config = dict(
    d_model=768,
    vocab_size=8192,
    bias='all',
    init_std_up=0.018,
    train_tokens=842400000,
)
Each number is 50 + 12 x the weight over its row's rms, rounded and kept within 0 to 99. Layers, rows and columns count from 0. The size before them is the row's rms in percent of the matrix's.

# down: layer 8 MLP down (transposed), 3072x768, rms 0.0255, rows 344-356, columns 256-383
# up: layer 8 MLP up, 3072x768, rms 0.027, rows 345-356, columns 256-383
down344 102:56 44 57 48 60 50 39 67 64 23 61 64 28 52 67 35 32 75 44 76 47 54 47 44 36 66 43 34 58 63 43 62 62 54 44 38 13 41 55 63 49 43 49 59 64 40 38 49 65 46 51 05 42 42 56 53 56 31 40 29 50 59 45 40 50 45 73 56 63 43 47 25 59 23 70 52 66 66 52 35 48 39 46 35 53 40 55 46 57 36 52 48 40 61 54 41 64 29 47 47 40 57 29 37 72 55 35 52 72 59 46 49 56 52 41 53 66 63 40 57 53 63 38 54 44 68 50 67
up345 097:39 74 52 52 66 65 58 70 50 52 61 49 40 56 50 70 61 53 39 61 39 58 58 61 49 36 43 64 45 38 52 57 52 55 57 40 62 42 51 54 71 38 57 57 41 34 43 55 75 51 40 38 35 34 56 48 49 74 40 58 50 73 67 59 54 68 53 44 37 22 41 52 40 65 58 53 35 44 46 63 62 88 48 62 49 51 51 67 52 56 30 47 43 55 55 29 53 76 63 34 33 44 67 30 58 59 51 47 34 53 43 40 42 48 42 35 29 52 62 74 35 48 41 51 62 33 54 44
down345 102:26 37 52 47 30 58 46 56 44 45 44 86 55 50 52 67 54 54 72 24 55 40 40 72 36 52 32 36 71 35 62 55 69 27 62 41 26 36 38 57 70 40 56 43 51 54 32 42 61 64 52 37 50 66 51 59 51 41 57 41 53 45 40 56 66 59 55 60 42 33 48 58 33 43 54 41 56 44 40 51 49 32 42 55 40 43 54 58 37 55 49 37 40 32 43 33 40 46 46 61 27 47 41 40 43 65 46 26 42 55 48 49 29 77 69 45 54 41 62 36 88 60 62 48 21 27 52 37
up346 092:54 40 58 59 40 31 75 56 65 62 40 53 20 37 66 56 55 55 55 44 36 54 51 52 57 52 69 59 31 43 58 50 55 44 57 57 49 37 70 32 58 61 47 56 58 60 42 57 37 43 39 49 63 61 45 58 79 26 59 39 60 56 61 42 73 66 54 40 53 44 61 53 40 58 41 25 43 60 35 31 57 41 70 45 47 40 30 49 48 74 56 47 65 68 33 45 53 54 48 56 71 56 34 54 54 53 64 36 46 73 55 61 44 59 40 59 42 42 58 64 36 44 60 61 46 49 67 57
down346 096:46 51 41 43 34 43 58 47 52 48 51 55 48 70 62 41 65 73 35 56 36 34 42 58 43 50 65 32 76 37 54 51 44 50 61 49 55 62 46 42 66 51 38 56 41 42 43 49 50 67 57 68 51 38 61 51 46 38 36 37 37 48 46 62 46 46 41 63 52 48 44 35 53 62 64 52 33 52 33 54 61 43 59 22 60 45 47 40 40 43 40 45 43 33 64 51 44 44 64 66 40 41 46 42 58 25 29 43 43 40 49 63 53 50 54 67 37 14 59 56 39 23 53 32 54 49 49 49
up347 098:37 51 31 40 67 45 63 84 54 48 50 49 62 51 43 38 48 46 48 76 30 47 55 39 63 44 30 37 37 50 52 45 52 61 53 40 59 31 56 34 52 45 55 34 59 39 50 58 71 44 35 55 31 48 46 52 70 49 45 55 67 50 67 48 58 51 70 55 44 72 30 60 44 70 66 44 49 46 45 52 36 46 68 56 55 72 54 22 49 42 53 55 54 52 49 54 40 34 70 48 60 61 54 42 83 70 29 45 62 50 42 41 31 50 54 70 54 51 42 41 56 42 32 44 52 54 46 73
down347 099:35 53 58 42 62 61 49 63 52 60 54 44 59 55 53 41 73 53 48 35 20 73 44 63 48 55 38 66 60 38 40 52 46 37 54 70 67 58 27 50 81 61 44 46 50 54 56 51 61 44 33 37 65 60 50 39 57 38 64 56 41 34 71 44 70 59 38 52 41 58 26 65 39 55 49 18 48 46 26 61 66 30 48 62 47 57 34 51 54 31 77 27 44 67 55 16 40 27 52 41 29 62 52 55 54 52 72 53 73 48 47 62 39 45 65 50 48 37 36 49 46 43 46 43 52 61 51 58
up348 095:37 45 30 59 40 56 65 41 44 42 67 48 65 46 29 36 61 40 37 43 50 34 55 51 43 54 45 37 24 50 41 43 44 49 41 58 52 39 60 24 91 44 53 63 54 50 61 49 48 65 51 41 33 67 44 53 52 61 29 49 47 59 59 57 46 37 47 61 50 52 61 30 53 50 61 39 28 76 46 65 13 36 51 45 52 63 54 68 37 50 68 54 53 47 59 47 53 42 30 71 61 63 54 37 64 53 43 36 27 53 45 47 41 27 57 39 37 50 47 56 58 56 52 25 57 57 47 44
down348 096:73 68 55 43 49 48 39 46 55 51 56 51 62 43 21 55 46 45 37 38 63 68 49 42 66 36 42 17 59 49 68 58 59 50 47 51 40 32 52 66 51 63 56 79 64 46 35 49 32 36 50 65 37 36 68 58 53 73 51 32 51 60 46 53 61 55 47 53 28 58 64 51 56 67 33 46 75 38 56 55 29 50 62 36 54 49 58 43 62 57 57 47 58 56 43 70 83 66 51 58 65 57 28 72 52 37 43 48 66 60 54 48 66 55 40 52 49 57 34 53 48 45 66 51 41 40 30 60
up349 092:43 51 34 45 68 72 41 31 54 56 58 50 37 65 62 51 56 58 58 42 54 21 70 36 40 52 68 61 62 52 39 47 56 56 42 66 26 69 38 42 36 43 65 56 49 49 67 45 55 38 45 57 33 54 34 39 40 51 35 45 46 53 40 46 39 50 47 54 54 37 75 43 44 42 44 37 52 52 74 54 38 49 56 49 46 61 37 40 32 52 47 47 34 50 60 43 27 64 35 66 36 49 33 59 59 64 48 60 56 45 43 44 59 45 52 48 46 50 23 57 53 34 62 43 42 44 42 48
down349 093:46 42 59 56 51 69 52 51 34 51 49 56 38 39 32 61 70 35 32 52 48 51 49 54 46 62 53 46 45 61 57 56 44 46 37 41 49 51 43 55 48 36 53 27 58 53 34 50 48 45 61 47 30 70 69 20 63 34 46 45 45 70 55 54 42 72 47 53 26 47 57 48 22 52 40 37 57 67 34 45 53 81 63 39 61 67 63 62 49 55 42 47 56 39 35 38 76 32 34 39 53 36 42 58 58 35 60 55 55 38 41 44 32 52 43 55 31 47 53 45 40 56 52 49 37 62 58 55
up350 098:41 40 68 50 61 30 51 48 85 51 60 47 36 48 64 73 32 53 58 69 15 26 54 72 39 58 40 58 46 40 63 30 36 51 71 50 57 44 40 50 52 62 52 45 57 45 36 53 56 46 57 25 49 66 43 47 45 59 44 47 67 27 44 56 47 42 68 50 53 52 69 58 39 64 57 71 35 59 44 55 59 46 50 38 43 60 50 37 47 51 35 30 63 55 60 32 49 37 39 45 55 40 44 28 64 62 57 56 43 82 56 39 31 69 62 48 61 50 54 49 65 38 35 40 72 43 63 39
down350 098:47 52 51 41 40 65 57 60 48 49 41 59 70 46 56 76 74 53 51 40 27 59 53 53 75 39 41 31 39 44 37 29 38 15 50 62 60 59 56 53 49 42 63 46 38 64 47 35 65 42 50 61 58 58 45 36 45 50 51 53 63 61 20 30 47 38 53 41 42 47 67 47 51 64 46 44 56 48 54 44 52 59 61 39 50 59 57 53 36 64 45 46 59 43 55 74 58 37 46 56 74 46 38 50 60 61 70 25 42 55 69 65 43 70 61 53 59 56 39 32 75 50 32 30 40 50 49 53
up351 097:43 44 34 58 54 38 57 40 57 55 59 49 32 34 64 43 37 32 51 34 54 49 33 71 60 47 61 53 21 36 53 51 41 47 58 39 29 56 58 50 33 57 62 34 37 48 69 41 59 51 50 47 48 44 55 52 50 59 75 49 59 40 73 48 47 37 49 45 35 85 69 39 55 58 74 53 66 48 40 28 69 58 43 42 41 68 55 50 59 42 62 56 47 67 62 52 53 44 37 35 29 23 45 66 37 45 32 66 29 65 34 45 82 53 30 59 29 38 50 50 60 50 67 51 61 44 55 47
down351 102:30 48 32 42 62 37 61 59 49 45 54 29 22 65 38 50 53 39 68 35 42 47 52 29 14 39 76 60 55 54 64 22 33 47 39 53 40 65 50 45 76 56 66 59 55 57 46 53 62 46 33 61 36 30 65 41 37 79 70 50 51 44 49 41 43 31 53 53 53 55 51 60 56 54 66 45 60 48 46 32 36 49 41 47 51 55 59 56 65 65 65 44 51 53 70 56 36 51 44 46 40 36 49 54 57 48 73 63 56 31 49 51 54 49 26 59 52 60 71 64 50 45 36 38 50 53 63 38
up352 111:77 50 53 37 32 56 34 53 54 34 47 52 52 56 39 57 48 58 25 48 50 51 46 32 62 43 29 51 52 48 64 44 81 58 53 46 32 40 48 61 27 57 56 32 48 59 72 69 45 50 45 61 42 36 37 32 52 60 35 31 72 47 61 62 38 52 45 34 44 78 50 52 54 41 73 64 59 65 51 58 71 49 33 55 39 50 49 69 43 62 27 63 64 42 56 41 55 43 50 65 63 69 72 60 56 53 64 51 47 68 51 40 53 34 53 49 48 37 55 46 47 44 74 30 74 53 45 47
down352 110:33 41 63 46 57 47 52 47 58 56 42 40 53 66 14 44 56 50 68 63 51 56 41 43 58 50 46 60 58 54 59 65 50 41 46 57 38 56 62 57 51 45 45 36 58 67 38 39 44 50 43 34 44 48 73 46 47 54 55 70 60 41 48 55 51 62 37 54 56 66 39 59 58 52 53 52 35 38 19 74 49 45 39 46 62 53 46 49 59 50 49 37 53 60 54 34 24 53 35 52 42 51 44 45 51 44 67 56 42 68 37 53 67 38 52 33 39 53 45 32 37 37 59 56 51 46 54 56
up353 105:56 60 45 55 43 40 66 46 49 62 59 42 36 63 43 44 61 24 60 46 60 49 46 54 37 38 52 65 68 24 38 65 47 61 54 31 53 57 65 50 41 52 54 40 49 61 53 51 45 52 57 43 52 64 47 33 39 64 36 52 42 30 51 57 57 68 26 43 65 41 37 17 45 53 47 52 66 55 44 52 76 57 52 46 34 58 56 36 41 45 71 61 43 51 55 45 36 56 65 57 46 64 51 47 68 55 64 55 55 47 62 42 59 73 59 41 70 33 54 59 39 79 64 42 57 85 60 35
down353 105:47 46 36 36 44 30 46 75 60 54 53 53 63 62 34 62 58 48 61 65 55 40 29 56 54 48 63 54 59 47 43 53 55 33 35 29 29 46 26 59 48 54 47 49 56 43 25 47 38 41 60 60 64 62 57 41 40 80 43 55 43 64 61 58 42 75 54 36 35 60 50 58 79 52 49 48 57 54 57 50 47 54 71 56 22 61 64 66 58 61 35 43 72 42 32 60 00 73 52 52 44 61 43 56 51 68 51 42 38 54 35 30 58 52 46 35 38 34 40 52 57 59 52 62 64 40 58 52
up354 100:42 51 55 37 64 62 23 58 50 58 36 55 47 59 44 57 58 58 35 33 35 46 46 61 67 57 85 53 42 48 54 39 58 61 30 80 23 52 50 42 38 48 34 47 33 34 54 63 37 36 53 61 49 63 38 41 39 61 53 53 43 67 67 43 48 51 52 60 48 28 45 63 44 41 31 66 53 38 49 73 47 42 67 47 31 43 47 58 58 59 43 32 53 78 47 63 55 55 31 54 50 59 53 59 40 82 35 51 46 38 54 61 67 70 33 53 45 57 51 34 43 72 53 41 45 18 44 54
down354 100:47 32 52 35 57 36 54 60 50 44 36 56 68 51 06 45 41 37 49 59 64 45 40 44 36 53 62 66 51 52 44 38 40 47 58 49 52 42 27 35 49 58 30 50 41 44 67 55 61 38 62 15 35 41 42 40 62 38 55 67 38 33 31 33 43 55 57 63 52 62 34 56 60 32 45 42 38 63 49 39 32 53 79 66 33 65 63 61 36 32 35 41 55 32 46 46 59 46 59 64 43 45 56 59 76 49 57 51 56 52 61 67 54 58 42 44 46 37 51 55 58 52 50 49 53 64 66 48
up355 096:33 52 62 41 60 47 50 65 54 58 61 41 54 39 70 37 38 41 65 67 50 48 61 52 22 47 32 48 49 32 65 60 43 57 29 45 54 47 53 63 72 35 48 51 39 78 52 65 63 21 39 56 24 52 58 42 36 50 54 50 26 48 40 35 72 28 42 49 30 46 40 36 32 31 62 54 43 53 43 34 33 37 45 57 46 41 55 59 44 56 52 46 58 74 76 34 54 50 49 64 46 38 60 50 64 49 48 69 54 64 39 51 41 58 50 50 52 58 23 58 46 63 60 39 42 52 58 44
down355 094:49 61 43 39 50 54 38 70 25 35 43 67 26 58 42 30 59 54 46 56 74 43 48 58 47 33 63 55 65 57 50 36 53 43 72 52 28 48 52 52 71 17 40 48 61 58 53 44 47 55 65 44 50 66 37 44 41 33 43 65 38 44 41 34 67 70 55 45 36 35 39 55 22 45 38 45 47 68 83 53 32 50 54 46 41 41 65 50 49 74 46 45 45 64 57 49 47 41 56 50 52 25 60 46 59 67 47 53 32 44 44 63 36 39 59 49 42 74 72 43 53 61 63 52 40 46 43 46
up356 094:42 34 38 37 47 09 36 40 20 47 68 37 73 43 73 54 72 48 45 31 52 64 58 45 51 66 70 57 38 73 64 46 24 53 51 53 63 86 43 43 51 52 49 58 37 47 52 63 43 39 60 48 52 46 09 52 46 59 59 41 31 47 53 50 55 43 77 49 47 56 57 69 55 41 54 37 58 44 42 51 48 57 70 63 43 33 33 54 46 34 65 48 68 50 64 27 60 50 40 57 56 27 54 39 42 45 68 62 50 55 31 56 51 70 27 49 56 44 50 50 56 54 49 69 67 41 58 52
down356 094:55 43 35 41 34 43 68 60 47 43 49 56 57 18 51 55 45 64 33 69 24 41 39 25 51 60 64 47 71 63 33 37 42 51 60 50 50 57 58 39 42 62 37 55 50 45 66 56 54 57 65 60 41 51 35 65 42 39 54 64 51 51 48 40 51 42 54 52 59 46 37 55 51 65 68 75 45 41 48 60 61 48 56 26 32 71 75 36 51 46 61 55 40 62 46 70 19 50 32 49 72 57 59 47 55 28 49 35 45 54 56 44 49 29 56 27 42 36 52 62 29 53 41 56 63 68 55 52